Weights of a small GPT-style language model, trained from scratch on English Wikipedia.
Architecture: RMSNorm before and after each block, rotary positions, no biases in attention or MLP, tied embeddings, capped logits.
Each number is 200 + 30 x the weight over its row's rms, rounded and kept within 0 to 999. Layers, rows and columns count from 0. The size before them is the row's rms in percent of the matrix's.

# layer 10 MLP up, 320x128, rms 0.122, rows 104-122, columns 0-127
101,217,177,183,218,206,191,175,157,229,227,190,156,253,211,209,200,221,124,209,141,214,235,210,232,237,202,203,226,143,239,151,247,147,194,175,259,224,226,242,195,172,218,184,185,170,237,145,189,183,182,218,191,173,130,227,213,206,222,231,185,183,181,207,177,214,168,153,209,241,185,239,209,175,170,188,235,177,152,214,196,270,207,192,246,160,175,226,183,159,230,180,231,248,220,243,206,143,242,179,164,192,169,179,226,212,212,215,191,223,197,221,214,211,182,195,232,203,192,209,198,166,176,191,252,170,253,217,223
101,219,205,230,242,259,217,171,254,214,223,233,276,168,232,189,219,202,165,138,185,180,214,178,243,232,201,202,180,189,230,205,144,144,191,187,186,225,210,215,213,172,240,186,157,184,202,204,214,207,240,193,239,204,192,192,200,188,184,226,154,188,243,213,169,172,180,161,173,218,223,240,222,204,189,179,193,210,228,161,192,222,167,178,242,184,160,155,225,232,181,155,233,222,229,246,217,177,198,269,196,157,181,167,249,179,257,263,204,238,213,257,224,170,227,216,224,150,186,175,232,194,180,226,212,211,182,247,180
102,244,165,214,214,272,177,178,230,192,185,197,213,188,219,216,166,250,175,197,180,157,142,232,188,287,214,265,140,187,242,185,187,221,209,204,224,227,181,235,197,193,213,206,161,206,156,241,159,151,186,251,228,211,188,231,156,210,222,240,203,179,212,180,204,212,205,185,168,175,160,192,170,191,213,195,153,156,196,207,213,245,199,205,218,198,242,199,214,205,174,206,195,169,180,199,180,230,214,212,169,168,204,231,237,201,201,242,183,180,207,156,147,181,219,168,207,197,265,233,185,218,211,256,147,218,153,173,274
101,216,226,157,195,193,130,205,214,195,198,224,187,164,219,200,209,264,182,233,174,216,201,206,214,184,152,190,190,200,195,200,207,215,187,180,280,184,255,253,207,208,193,181,187,166,213,171,183,178,147,170,186,190,220,213,193,168,220,185,209,206,170,233,206,211,189,170,158,253,175,242,194,186,141,148,176,252,198,199,190,206,232,182,192,204,139,187,213,247,168,225,221,179,235,156,209,175,195,235,209,267,236,237,195,218,203,230,111,260,218,203,187,163,207,144,196,259,245,184,184,183,197,141,198,162,202,211,215
104,217,195,147,171,188,199,166,157,139,151,211,189,176,217,137,226,209,131,164,245,208,198,219,189,182,252,183,173,195,201,175,189,229,164,211,188,162,180,137,173,207,220,173,207,201,187,169,167,167,155,236,191,204,189,187,185,199,150,177,221,214,184,194,219,188,156,225,191,209,167,203,237,132,222,171,181,196,214,177,173,194,211,210,172,222,208,196,248,202,184,196,242,210,126,204,237,196,173,222,192,167,222,218,132,153,156,186,195,220,283,224,160,162,174,204,178,207,190,218,186,217,240,231,259,206,213,259,200
095,226,238,247,203,182,215,187,214,205,180,188,215,179,212,224,188,156,160,223,162,193,242,176,201,106,163,237,191,246,187,264,168,185,254,211,236,268,230,220,217,168,179,231,205,193,206,176,200,193,147,199,180,191,195,152,198,187,210,198,262,235,193,225,270,238,230,164,170,197,222,224,170,187,187,217,158,196,249,147,157,156,247,188,179,205,212,191,176,193,187,217,193,205,246,202,182,217,200,181,240,205,138,159,240,179,199,175,230,197,166,232,223,221,181,160,199,134,210,178,175,207,213,212,184,174,213,159,176
096,214,212,158,231,176,241,208,222,238,212,179,129,179,204,200,145,213,185,228,213,207,172,176,211,175,200,253,191,193,202,225,202,204,193,152,175,243,187,218,195,185,203,188,208,184,266,212,237,197,216,200,208,177,233,157,209,242,192,222,182,195,208,152,166,151,257,237,214,226,232,196,262,190,181,189,203,190,229,169,219,169,158,199,216,166,140,223,155,216,172,178,174,257,226,198,191,206,225,228,204,255,157,239,268,165,167,215,132,226,163,190,192,193,194,148,155,233,199,195,138,236,219,193,176,184,165,164,232
100,273,144,152,159,224,172,211,179,222,246,153,231,201,215,156,139,185,208,224,209,172,204,258,206,155,232,151,217,159,156,176,219,225,173,199,205,167,218,223,161,200,146,140,246,208,193,176,223,190,238,166,233,187,202,227,198,196,181,215,231,241,227,224,182,227,160,160,210,225,170,165,167,192,264,124,169,177,218,216,233,228,197,235,230,156,217,218,190,195,194,227,209,241,201,194,181,173,208,156,207,179,203,187,219,182,219,225,212,168,185,178,168,207,164,238,190,209,161,185,230,172,199,186,216,192,264,234,202
098,187,240,169,278,173,225,234,206,164,194,194,195,169,220,192,222,169,194,224,185,190,175,197,155,221,224,204,193,190,237,175,230,240,250,230,212,228,184,228,176,214,201,195,185,163,159,208,222,179,204,223,224,237,209,189,145,224,148,209,192,197,213,157,182,221,145,212,169,192,209,207,203,212,200,207,197,170,222,161,199,169,170,201,177,153,237,187,163,211,242,201,157,222,215,157,192,179,166,257,209,217,213,197,236,207,238,186,144,165,169,190,214,172,177,179,108,195,257,180,137,204,208,175,172,190,109,133,215
094,186,223,180,166,184,211,211,212,182,221,229,204,199,149,219,171,221,222,261,237,190,221,163,160,198,208,210,190,221,288,227,253,172,243,209,214,218,203,195,222,196,148,186,218,224,224,191,214,229,210,280,149,189,204,212,171,170,148,192,177,191,204,137,244,190,205,187,202,212,193,241,228,194,161,231,244,227,242,184,206,181,193,197,231,139,170,226,195,204,120,198,166,222,242,193,227,177,197,233,204,234,215,241,252,198,223,209,202,210,176,150,213,182,176,147,189,172,170,202,218,183,225,229,165,175,182,258,263
094,207,181,185,254,178,191,187,221,222,221,146,249,176,226,183,188,148,182,236,245,149,181,235,219,211,194,198,142,182,177,154,134,271,181,189,164,259,197,207,194,185,215,190,201,230,155,153,173,244,206,184,183,241,183,179,225,251,246,210,258,238,234,190,242,180,193,206,230,168,200,176,215,187,182,204,138,196,198,169,229,150,207,197,231,245,202,239,208,210,199,251,226,173,207,185,189,220,222,183,163,209,164,175,223,203,196,188,174,196,188,179,208,212,290,204,201,187,208,231,183,206,251,196,256,172,214,234,180
098,267,179,191,178,193,197,238,176,255,196,178,172,220,247,248,213,204,197,265,159,120,219,215,224,213,201,189,166,219,162,216,158,277,196,216,237,201,214,223,200,187,221,245,204,232,173,191,229,165,152,190,187,175,236,216,211,173,198,195,218,213,169,233,187,176,168,237,217,183,149,178,187,166,186,185,176,173,129,169,263,207,186,189,222,193,201,229,205,252,197,188,210,294,220,264,208,192,151,179,188,222,230,197,204,207,202,159,200,198,217,208,205,149,216,208,225,231,187,154,240,205,209,171,195,207,219,236,168
096,213,204,187,149,206,207,177,183,184,214,166,218,240,196,225,221,172,188,180,265,234,174,163,199,243,278,219,182,205,165,186,243,216,156,271,189,210,188,152,176,222,226,210,195,180,156,189,214,185,215,217,198,172,234,212,234,192,173,152,217,188,182,206,196,202,252,227,218,222,165,220,222,168,201,172,173,227,270,222,155,219,149,231,225,198,255,219,197,209,219,260,209,231,248,235,208,189,151,165,215,215,161,227,171,197,203,228,185,226,238,202,229,191,249,246,221,178,260,220,208,187,213,215,260,229,143,228,193
099,130,182,191,175,170,196,199,148,219,145,179,196,181,189,160,232,158,169,221,201,223,148,253,207,217,219,179,195,228,210,190,221,222,174,190,163,197,194,197,204,202,206,220,206,227,194,212,186,215,158,234,219,202,201,174,169,185,198,235,200,198,184,211,173,227,211,253,226,210,214,286,218,233,145,233,218,126,204,210,208,277,155,200,179,177,185,166,178,213,205,157,213,216,203,183,227,169,166,210,250,164,285,193,119,196,176,157,230,186,200,218,224,179,257,179,194,161,233,209,193,177,187,253,213,229,186,187,230
104,198,96,230,168,185,168,192,165,201,138,186,188,184,198,251,183,230,191,149,168,198,196,188,201,191,194,162,194,246,182,215,229,118,177,146,173,182,226,120,139,225,194,227,177,207,231,221,246,183,179,235,117,206,205,179,186,174,167,240,195,205,205,214,189,208,209,188,204,178,221,223,218,187,198,183,217,149,186,219,196,168,196,229,201,206,210,157,261,227,210,233,213,165,184,160,199,197,184,207,226,202,195,180,214,162,191,218,225,199,217,235,230,240,185,209,247,171,192,133,212,155,197,180,190,240,241,193,229
101,232,232,179,223,195,247,216,214,217,197,212,213,154,171,196,235,220,146,215,208,105,259,232,195,235,182,165,285,156,175,198,194,208,162,155,195,216,192,243,246,188,189,172,203,226,206,179,138,200,154,184,198,195,162,234,174,196,185,159,206,212,155,210,221,207,203,144,187,228,231,227,162,266,175,198,267,189,232,179,178,193,204,221,202,196,205,224,207,166,208,137,180,188,178,217,183,258,235,199,198,198,197,164,156,240,181,212,173,227,190,212,207,202,207,162,234,172,161,221,214,220,221,240,179,214,252,183,216
119,213,182,148,159,174,223,250,240,145,185,131,246,131,159,206,165,190,245,204,199,242,203,229,163,223,200,229,221,199,166,183,179,231,197,230,237,227,204,220,193,206,195,226,223,170,187,199,210,217,204,228,143,256,229,182,243,210,179,238,187,184,226,171,235,172,209,191,138,237,204,194,200,204,182,268,212,202,169,204,211,140,186,203,193,177,228,179,163,178,225,187,244,137,196,230,221,193,191,155,245,196,211,228,230,190,257,215,252,175,199,193,230,195,236,248,187,211,226,211,149,251,212,231,185,227,204,231,184
097,188,222,207,211,216,173,149,178,155,181,197,210,180,222,176,207,170,201,202,219,196,180,175,138,209,159,264,190,186,234,231,211,155,188,204,175,204,135,185,201,168,208,153,183,193,150,175,196,243,190,193,212,170,165,223,217,180,159,194,183,221,184,164,205,148,218,127,156,184,196,183,198,195,222,214,233,169,178,198,142,197,215,199,202,215,174,187,193,211,167,145,268,230,255,138,119,161,191,225,165,219,164,197,239,223,228,182,192,193,215,197,205,150,231,156,154,207,175,159,175,197,165,163,202,181,139,192,174
092,232,201,182,224,193,195,215,227,193,261,144,223,222,169,206,214,247,162,195,190,233,171,236,246,215,221,152,149,225,195,182,225,189,205,171,168,222,242,220,217,175,191,246,219,169,177,209,143,213,181,197,249,205,167,156,193,162,235,194,201,232,163,181,127,164,218,213,181,168,168,143,192,195,153,225,162,170,177,211,263,203,244,210,255,197,223,146,169,223,179,174,191,218,192,236,181,210,230,174,190,248,196,153,178,216,209,219,259,204,187,249,226,181,210,181,201,227,169,196,235,191,240,201,194,256,185,230,154
# layer 10 MLP down (transposed), 320x128, rms 0.111, rows 104-121, columns 0-127
100,206,199,174,202,209,188,226,191,239,224,216,227,211,203,122,235,181,207,181,262,202,158,207,217,185,188,201,243,180,175,200,157,232,236,264,185,208,251,238,187,114,195,219,242,210,211,250,225,207,179,189,217,212,210,186,183,187,236,193,227,166,177,162,243,209,193,220,234,180,152,175,206,213,216,161,210,156,207,190,146,152,202,216,246,198,195,197,175,163,183,145,203,179,164,198,170,203,166,175,231,244,236,250,240,227,182,198,249,215,244,199,206,197,215,168,195,162,239,195,205,265,155,151,204,248,159,168,197
108,221,249,142,231,180,214,211,243,225,183,140,205,145,207,210,239,146,219,180,181,226,210,253,136,243,222,244,180,253,228,221,190,180,221,228,198,165,120,211,193,232,193,231,188,187,246,255,150,164,222,146,225,140,192,212,181,202,207,188,203,217,208,223,218,194,253,187,218,230,158,151,211,255,154,179,207,194,218,237,180,190,179,196,202,208,194,235,186,181,217,258,200,178,195,231,216,206,178,202,207,160,270,247,206,205,194,159,226,134,211,192,200,177,226,199,195,202,191,211,189,199,202,207,159,186,232,199,183
102,191,156,248,213,225,220,196,178,188,192,197,210,225,150,187,179,155,205,212,264,243,212,182,219,196,260,154,229,185,200,216,190,162,201,195,144,204,176,209,185,228,188,218,210,217,260,219,251,181,230,184,176,190,229,149,200,212,193,161,209,189,145,168,198,215,166,236,135,194,245,181,185,214,202,187,249,252,207,186,233,176,224,217,166,198,235,179,177,235,226,216,156,160,201,156,219,214,185,184,288,181,152,231,210,220,166,156,203,214,226,237,213,192,199,196,200,278,164,169,182,243,181,199,220,186,139,223,176
095,175,206,237,204,163,177,239,281,165,168,136,226,267,214,177,127,193,189,188,181,236,192,206,223,230,203,190,215,209,200,193,251,157,206,190,151,250,152,175,163,177,162,206,179,185,184,172,247,204,249,263,211,182,183,182,254,180,195,193,169,221,275,173,172,198,185,210,204,192,198,153,182,176,226,212,200,171,213,197,206,190,232,225,197,185,253,216,188,173,162,196,164,246,122,235,173,185,186,170,210,151,174,173,187,211,227,193,224,189,210,166,210,233,210,232,199,174,135,186,213,219,235,210,189,211,201,184,196
103,154,141,183,208,217,199,221,218,213,204,166,189,174,214,204,187,194,287,256,145,176,223,219,161,191,201,183,173,193,163,214,211,206,210,165,214,228,188,180,217,205,201,173,182,269,173,181,245,204,255,215,280,193,211,160,254,218,210,228,235,201,205,199,177,226,160,170,222,207,221,210,198,195,211,211,189,222,205,241,206,127,239,239,200,236,222,231,176,282,187,175,188,226,185,171,199,171,211,193,176,244,187,224,224,266,161,151,194,217,150,179,197,171,133,214,201,214,229,208,164,154,200,177,211,172,226,199,192
095,177,252,191,244,163,205,203,237,215,214,202,140,201,211,176,264,218,169,182,235,183,140,218,263,236,185,175,201,168,208,189,191,165,156,193,169,182,179,157,184,229,174,210,155,243,193,247,194,156,237,246,220,273,163,228,235,177,190,210,206,163,192,168,153,161,213,219,189,219,212,179,229,232,190,207,203,167,203,213,158,230,220,206,189,218,150,229,194,265,216,203,200,215,218,246,251,208,205,217,135,229,159,185,211,206,191,244,161,214,227,204,186,182,214,149,164,192,195,220,235,182,215,232,269,212,231,181,208
104,190,180,217,212,239,196,199,149,218,153,198,219,128,168,207,194,229,191,186,192,154,239,251,229,152,193,220,213,207,200,164,255,182,170,234,228,166,168,169,245,243,214,248,168,188,241,220,184,216,171,223,157,155,203,186,205,232,117,230,200,227,160,196,185,228,174,165,204,228,201,212,271,183,224,180,218,176,212,250,210,196,240,168,190,249,191,245,249,192,202,160,160,255,150,231,204,213,170,186,215,184,202,194,225,219,221,186,255,221,217,224,188,151,178,220,226,224,205,229,245,209,224,213,239,211,190,192,165
096,197,173,225,222,150,201,148,224,174,191,221,142,203,227,236,281,182,144,201,184,230,181,166,170,142,167,220,187,184,202,226,190,245,206,187,227,226,226,155,216,197,215,220,174,254,185,207,213,220,183,191,251,175,161,222,199,211,201,237,228,161,205,217,187,205,226,258,203,230,198,157,236,256,214,197,222,254,208,163,178,159,210,184,157,177,158,173,167,248,169,139,216,149,217,234,233,245,232,185,219,218,230,202,246,236,183,208,200,233,188,212,208,195,162,184,172,145,216,196,241,202,217,233,166,187,179,173,232
086,171,148,208,161,226,142,168,186,234,224,181,195,204,182,223,182,251,169,251,246,188,224,183,215,158,198,187,254,229,159,201,199,150,186,207,195,204,238,161,215,193,212,206,205,195,206,120,246,214,202,173,175,163,181,201,241,215,177,175,194,210,238,174,212,184,228,200,234,200,195,199,155,223,182,178,176,244,210,223,237,232,218,223,219,247,187,182,216,258,172,167,215,205,189,208,180,216,194,152,204,184,217,163,219,173,205,161,284,222,231,225,221,192,195,201,285,223,146,219,225,184,218,235,234,182,277,241,182
092,190,173,241,214,181,234,233,151,205,190,214,233,202,226,164,163,243,191,141,230,205,212,150,206,193,183,218,213,226,190,153,161,259,205,213,227,144,183,179,185,243,194,191,244,161,222,208,212,213,189,148,195,204,187,216,254,173,217,221,191,240,234,234,197,216,172,266,204,169,177,164,209,220,149,175,187,214,244,236,173,162,212,220,179,252,244,174,153,170,235,168,209,145,198,159,184,210,227,160,204,101,224,200,192,210,175,201,169,178,200,214,241,199,189,165,230,220,215,201,190,221,182,153,174,225,223,182,251
093,171,222,220,143,164,154,232,137,259,188,238,211,247,174,198,258,201,211,224,203,221,154,205,145,180,220,237,267,266,201,198,229,184,217,248,248,200,191,194,194,160,176,238,210,159,191,197,224,252,190,233,188,190,188,212,161,177,225,132,227,212,179,178,166,195,204,182,168,231,200,195,191,256,218,208,274,218,254,173,210,196,199,225,216,163,218,176,226,199,180,187,151,201,170,196,145,153,181,184,255,213,211,208,197,198,213,182,219,181,140,188,223,232,215,184,221,149,172,200,191,180,209,203,185,211,180,159,215
104,120,229,250,219,223,218,155,210,183,223,249,167,210,220,175,188,187,208,179,190,210,230,217,225,198,203,212,271,212,227,122,267,185,173,163,212,260,224,211,188,283,225,187,221,187,223,209,203,232,185,183,184,203,194,196,183,207,217,225,238,162,221,201,175,193,225,196,196,225,209,215,229,233,240,217,187,219,175,170,196,196,194,175,165,162,196,210,213,139,203,244,186,189,218,224,174,233,139,201,222,195,239,226,224,124,213,203,182,180,238,165,250,187,159,168,197,140,192,227,248,229,207,232,178,202,160,168,235
092,149,194,220,250,258,225,220,201,220,155,228,220,196,239,205,248,163,238,136,162,244,198,275,142,221,189,203,174,233,235,220,180,211,211,173,252,200,176,202,181,169,132,208,211,217,228,202,231,233,186,186,174,182,240,195,172,195,186,231,200,197,172,262,175,249,186,184,183,199,231,151,140,227,194,173,219,190,176,198,173,223,238,170,212,228,192,218,194,197,273,227,145,191,240,214,185,187,236,243,192,193,227,173,203,210,243,185,216,157,180,192,155,230,166,222,193,174,181,167,215,236,211,182,207,163,243,194,188
103,220,248,197,210,160,207,207,215,157,233,192,164,206,224,283,262,208,215,218,208,166,166,226,237,192,126,224,227,166,219,198,160,148,217,165,210,162,185,188,170,211,230,226,209,240,225,239,204,221,191,216,189,228,208,203,175,154,219,236,170,170,196,245,206,193,215,243,248,199,200,252,192,217,207,205,191,288,158,207,241,206,209,249,181,214,201,233,185,186,203,239,247,218,223,237,201,161,154,179,215,176,163,210,227,197,273,183,164,223,177,222,207,182,238,225,205,170,204,244,214,229,234,162,156,167,196,197,210
105,194,201,170,199,139,220,188,189,233,204,186,170,175,202,200,247,169,223,203,226,279,219,241,172,221,222,269,196,201,261,163,250,223,231,132,216,156,232,205,194,233,191,254,199,207,198,163,219,130,210,199,230,185,197,210,228,228,260,213,236,180,175,189,209,146,156,229,201,252,204,198,149,231,166,191,170,219,227,234,157,218,177,204,184,221,179,245,190,232,257,182,227,199,217,258,183,199,242,227,201,191,176,216,196,176,187,232,187,224,215,202,219,224,249,223,214,152,202,221,180,184,189,216,182,188,223,207,135
100,217,187,151,159,206,200,191,176,223,167,195,185,209,226,233,150,202,222,227,206,263,202,247,233,173,193,222,154,183,190,228,234,194,248,169,188,189,230,205,195,255,235,243,211,212,224,169,222,186,192,213,167,250,229,189,194,164,221,212,223,227,236,182,201,170,148,251,145,189,182,265,230,164,170,206,169,244,218,236,201,194,269,190,142,181,203,200,249,188,229,218,216,224,251,184,182,159,167,202,179,191,191,204,224,200,209,155,181,179,210,153,213,176,248,207,251,263,207,218,168,210,163,232,141,196,214,246,204
116,167,208,184,133,212,202,209,211,192,192,141,158,216,216,221,189,195,192,192,167,152,250,229,188,199,192,220,171,213,194,221,205,232,211,207,204,170,140,219,231,272,219,205,177,190,232,168,214,224,208,225,143,188,191,209,214,199,223,190,219,208,138,223,160,210,183,216,180,185,203,202,223,226,188,193,199,190,234,210,202,183,115,226,143,188,190,269,156,213,194,200,233,212,194,178,185,213,193,214,202,232,251,188,176,278,237,157,207,224,197,172,187,194,218,270,206,205,132,204,160,211,135,271,210,166,207,207,141
102,239,148,147,154,199,199,214,213,159,232,215,206,163,211,204,157,191,196,197,175,164,224,146,217,211,241,193,269,209,165,204,156,235,244,211,175,228,226,235,207,231,160,207,190,191,225,196,194,237,196,214,194,188,191,189,188,238,209,213,248,208,195,225,218,200,222,201,185,173,227,207,231,185,196,243,182,222,215,171,206,229,210,206,169,221,215,195,227,250,210,290,126,234,138,229,244,158,193,196,183,194,177,155,150,195,243,241,213,155,202,233,215,272,188,175,225,230,216,192,147,202,198,231,237,227,219,177,253
# layer 10 MLP gate, 320x128, rms 0.117, rows 105-122, columns 0-127
098,199,196,210,195,237,210,184,224,191,178,199,167,292,186,148,195,237,129,222,150,234,177,195,243,178,207,229,184,161,141,202,164,202,173,205,187,213,210,160,176,135,190,225,194,181,200,201,251,194,167,237,184,188,204,195,187,163,158,260,179,166,208,166,196,207,179,169,279,193,227,217,226,201,245,247,206,208,221,162,175,264,168,212,232,218,186,202,175,190,154,189,216,241,207,188,206,238,216,215,210,220,217,188,176,234,174,255,205,205,209,200,220,153,253,235,163,174,217,208,204,239,191,173,185,179,188,264,242
110,240,208,158,195,206,222,207,252,152,200,205,200,217,207,198,195,251,172,210,203,153,142,191,151,229,179,243,199,179,222,214,177,242,190,229,190,283,195,225,249,194,172,241,163,197,137,201,149,203,172,206,205,231,145,218,161,199,175,267,170,222,193,154,237,177,219,158,209,164,157,210,208,206,201,241,187,151,227,192,198,223,197,209,209,198,225,199,169,175,202,243,143,214,183,193,191,187,229,218,216,146,219,228,194,252,235,211,149,153,172,178,202,212,243,191,166,146,246,225,197,181,231,169,194,180,214,165,229
108,238,216,235,183,186,258,200,189,164,227,146,171,267,262,197,172,132,190,185,203,216,166,162,216,232,222,221,163,203,221,231,208,150,218,215,178,225,171,176,214,189,201,190,196,243,136,245,219,192,270,235,210,207,173,208,189,195,191,204,171,185,163,143,218,206,209,172,247,163,199,180,209,157,231,210,233,179,203,189,202,204,209,167,158,221,221,161,187,224,178,150,211,207,136,239,187,243,203,192,218,177,166,155,238,211,203,202,234,163,217,179,222,193,191,239,242,170,196,237,190,242,178,204,141,267,179,191,184
101,203,242,216,236,172,199,246,170,209,213,242,159,209,172,242,205,220,153,264,183,186,118,156,206,188,230,233,212,193,250,208,216,182,244,173,267,226,188,200,198,193,196,148,131,162,127,197,263,183,185,216,191,183,229,192,201,205,200,167,156,211,196,168,202,229,216,166,216,197,182,160,229,195,186,201,213,239,196,196,197,270,213,175,216,220,209,179,151,214,202,226,220,207,171,211,200,241,231,224,194,231,208,219,194,210,159,225,191,229,156,180,242,221,192,243,247,156,263,172,187,198,161,190,177,211,162,231,229
105,209,189,159,190,167,214,173,208,185,224,191,206,247,180,167,209,199,166,153,164,215,148,169,201,196,260,185,214,207,179,197,236,159,177,184,167,160,214,220,160,214,237,223,170,162,238,197,184,180,188,195,221,170,243,232,183,170,183,267,262,178,189,188,214,188,216,186,204,202,188,156,169,209,213,184,240,194,177,226,262,209,263,231,188,198,222,231,190,209,241,219,184,171,204,195,171,132,143,98,158,250,228,223,174,204,240,230,219,178,181,179,210,201,213,237,134,249,227,217,198,201,205,192,227,217,206,231,165
099,212,217,230,197,216,228,184,250,164,264,157,192,178,234,203,217,181,158,266,202,194,156,196,236,211,146,204,162,118,221,233,187,231,195,230,156,251,218,222,180,176,180,198,235,194,146,231,228,183,173,155,237,241,191,171,190,215,163,198,215,206,201,192,218,147,186,194,232,214,249,219,161,173,180,214,207,215,226,240,248,188,141,192,200,209,182,194,168,175,176,216,182,199,162,205,157,194,202,160,141,215,153,204,206,211,193,196,123,142,222,187,183,230,196,222,172,189,220,210,190,232,195,196,124,223,179,220,192
100,226,162,180,266,224,237,206,181,158,166,209,188,181,237,229,297,208,176,246,225,256,222,179,212,204,193,168,209,176,258,246,222,195,222,205,225,230,185,170,192,166,170,177,185,203,158,172,195,234,198,226,237,232,165,233,159,188,216,212,191,194,173,223,187,185,186,181,163,223,185,186,182,232,186,271,246,195,162,168,197,167,214,153,136,146,211,178,242,213,187,165,207,182,217,264,209,177,253,168,225,202,205,158,160,174,200,217,187,192,224,207,198,174,215,217,201,210,132,232,162,218,155,189,190,174,190,185,175
084,154,181,184,182,260,205,193,198,235,270,233,213,234,190,205,225,199,196,218,234,222,189,212,188,179,226,193,289,201,217,197,168,169,191,212,251,208,214,180,160,150,207,237,220,182,197,202,240,229,261,146,165,175,214,192,238,232,181,194,240,195,197,194,194,244,189,182,229,183,243,200,175,204,190,209,220,218,207,207,234,213,159,227,227,207,168,151,177,248,180,165,199,191,174,180,182,172,226,181,211,224,191,170,218,249,253,208,277,214,211,237,166,259,140,227,198,222,216,206,156,223,219,242,153,243,259,213,181
093,152,237,180,182,214,215,184,219,226,231,224,159,177,182,190,231,203,170,225,130,219,186,181,166,221,192,246,171,220,237,160,259,267,191,179,197,198,196,217,212,196,245,171,155,214,208,207,177,209,165,220,268,131,162,166,221,217,202,194,142,195,206,148,232,187,176,164,238,197,200,208,190,191,169,234,198,194,119,228,202,225,180,175,217,244,187,196,207,207,214,197,194,146,120,161,161,218,229,223,189,202,223,216,171,192,203,204,165,184,208,191,218,260,202,207,193,231,230,153,222,257,227,211,229,168,192,162,168
098,189,145,183,242,214,206,213,161,236,179,171,204,164,192,221,207,216,169,161,228,179,284,199,228,181,177,189,174,221,208,210,175,223,206,236,245,251,211,191,181,203,201,198,184,226,164,185,253,228,220,210,236,205,213,188,229,242,236,258,222,183,181,172,163,214,161,175,212,193,180,171,204,173,202,215,178,199,207,171,166,140,187,138,167,207,236,187,220,270,264,223,158,183,198,153,191,217,217,233,202,210,177,202,181,187,171,193,201,232,229,166,224,240,209,203,217,187,271,195,214,222,188,179,88,195,233,244,185
102,171,218,163,178,242,193,179,234,191,179,201,195,150,172,234,238,239,192,161,155,198,266,225,205,178,204,215,266,210,161,209,217,151,230,184,248,211,211,196,198,207,252,176,157,179,196,192,233,258,151,163,181,214,172,194,216,218,204,196,195,195,175,142,175,174,214,141,246,191,195,241,160,203,228,224,171,197,199,224,222,209,216,121,175,150,213,212,206,204,216,182,198,181,131,235,161,208,169,227,144,218,166,243,262,186,186,187,142,158,218,222,184,198,221,199,195,150,201,195,162,179,203,194,198,175,241,211,175
101,149,219,180,202,185,212,236,192,203,194,223,153,267,225,206,152,140,211,196,225,249,208,196,184,183,180,186,165,230,240,183,225,226,226,178,253,228,169,236,192,189,193,204,182,204,174,226,148,220,224,235,240,222,182,197,162,224,210,176,230,167,220,198,149,235,227,208,151,179,147,162,180,208,190,211,200,168,169,153,239,206,196,204,203,206,216,161,219,256,166,223,185,239,225,189,232,197,235,162,251,213,207,186,241,250,287,167,206,109,202,227,173,274,224,217,199,225,210,211,203,189,209,209,219,206,205,183,186
097,201,164,203,217,188,123,190,238,165,183,164,175,263,221,181,202,219,220,199,198,217,234,172,237,241,233,180,207,157,177,208,234,218,212,224,147,261,212,188,158,245,195,196,201,190,198,238,200,177,178,236,209,182,227,213,157,217,239,222,216,216,230,176,186,242,189,205,194,194,265,242,228,154,146,185,287,196,159,183,169,254,188,171,208,185,180,237,192,211,226,228,225,192,156,240,181,140,235,188,214,191,163,179,148,160,202,169,187,126,203,216,202,215,244,192,252,199,199,195,205,199,228,190,220,185,176,234,201
098,271,226,207,213,182,253,170,218,240,206,112,216,217,192,184,232,162,240,199,191,170,146,220,222,182,207,180,189,196,182,212,224,261,187,248,170,211,231,168,247,186,233,171,239,181,207,190,166,213,247,258,174,211,215,174,237,182,182,230,148,261,227,192,193,249,238,232,184,208,208,163,161,161,193,175,154,162,218,159,226,193,217,207,233,214,214,170,206,217,228,147,218,204,231,193,187,227,213,182,154,209,210,181,221,166,150,205,164,182,195,215,169,157,205,184,204,251,204,169,194,155,221,149,223,215,204,164,228
096,154,161,217,159,197,125,203,178,220,189,160,229,179,239,223,225,202,215,198,177,234,201,208,250,179,161,177,162,144,216,197,200,218,240,219,185,199,202,194,230,208,169,261,195,155,248,198,215,211,184,210,194,248,167,177,194,163,174,226,164,205,207,200,134,181,166,217,216,191,249,221,237,182,198,205,142,194,228,232,217,201,230,174,138,202,179,123,167,195,212,208,178,196,198,162,200,139,216,154,174,231,206,234,239,243,181,209,201,220,216,203,162,180,217,206,230,198,214,250,203,169,141,217,179,234,133,227,156
104,182,196,156,175,206,223,226,252,205,170,157,206,173,166,173,204,235,182,218,177,138,210,202,247,188,212,191,171,178,166,140,225,182,235,194,146,176,241,170,195,219,198,228,225,225,181,211,207,181,261,227,143,219,235,174,184,142,160,179,152,155,236,189,168,143,155,218,199,188,230,221,229,233,143,193,199,267,185,224,221,195,194,204,199,202,131,174,210,177,250,215,229,234,159,206,163,231,237,237,160,237,189,195,188,179,201,212,208,207,190,158,197,211,209,260,159,160,175,242,201,168,220,184,189,213,182,209,217
100,177,246,195,243,157,211,223,212,201,261,206,204,228,252,194,173,153,187,156,200,258,166,164,163,194,212,194,196,141,240,163,189,169,189,252,205,206,232,225,157,189,230,171,182,210,131,161,193,172,190,220,175,189,263,193,214,153,239,183,172,138,201,189,233,195,191,253,175,148,196,201,208,201,191,185,234,149,238,232,213,171,175,204,185,236,220,169,179,215,206,141,210,212,191,139,225,250,240,205,213,185,169,214,235,216,229,197,221,207,227,228,214,224,174,200,161,179,141,194,171,166,199,161,208,159,167,178,184
098,208,241,186,164,168,222,174,218,184,217,227,180,236,166,215,182,230,131,159,151,225,164,233,216,278,240,217,173,201,198,203,165,198,199,163,155,212,270,195,231,201,214,204,198,218,205,226,183,214,236,133,256,155,192,200,194,163,197,158,212,228,212,225,145,185,219,159,217,213,206,204,183,149,171,214,180,184,204,216,206,182,241,193,267,173,173,223,183,237,181,219,241,200,209,214,158,168,212,212,143,212,198,205,181,218,166,211,218,217,198,222,209,206,196,194,225,251,138,173,245,163,224,174,148,226,196,149,250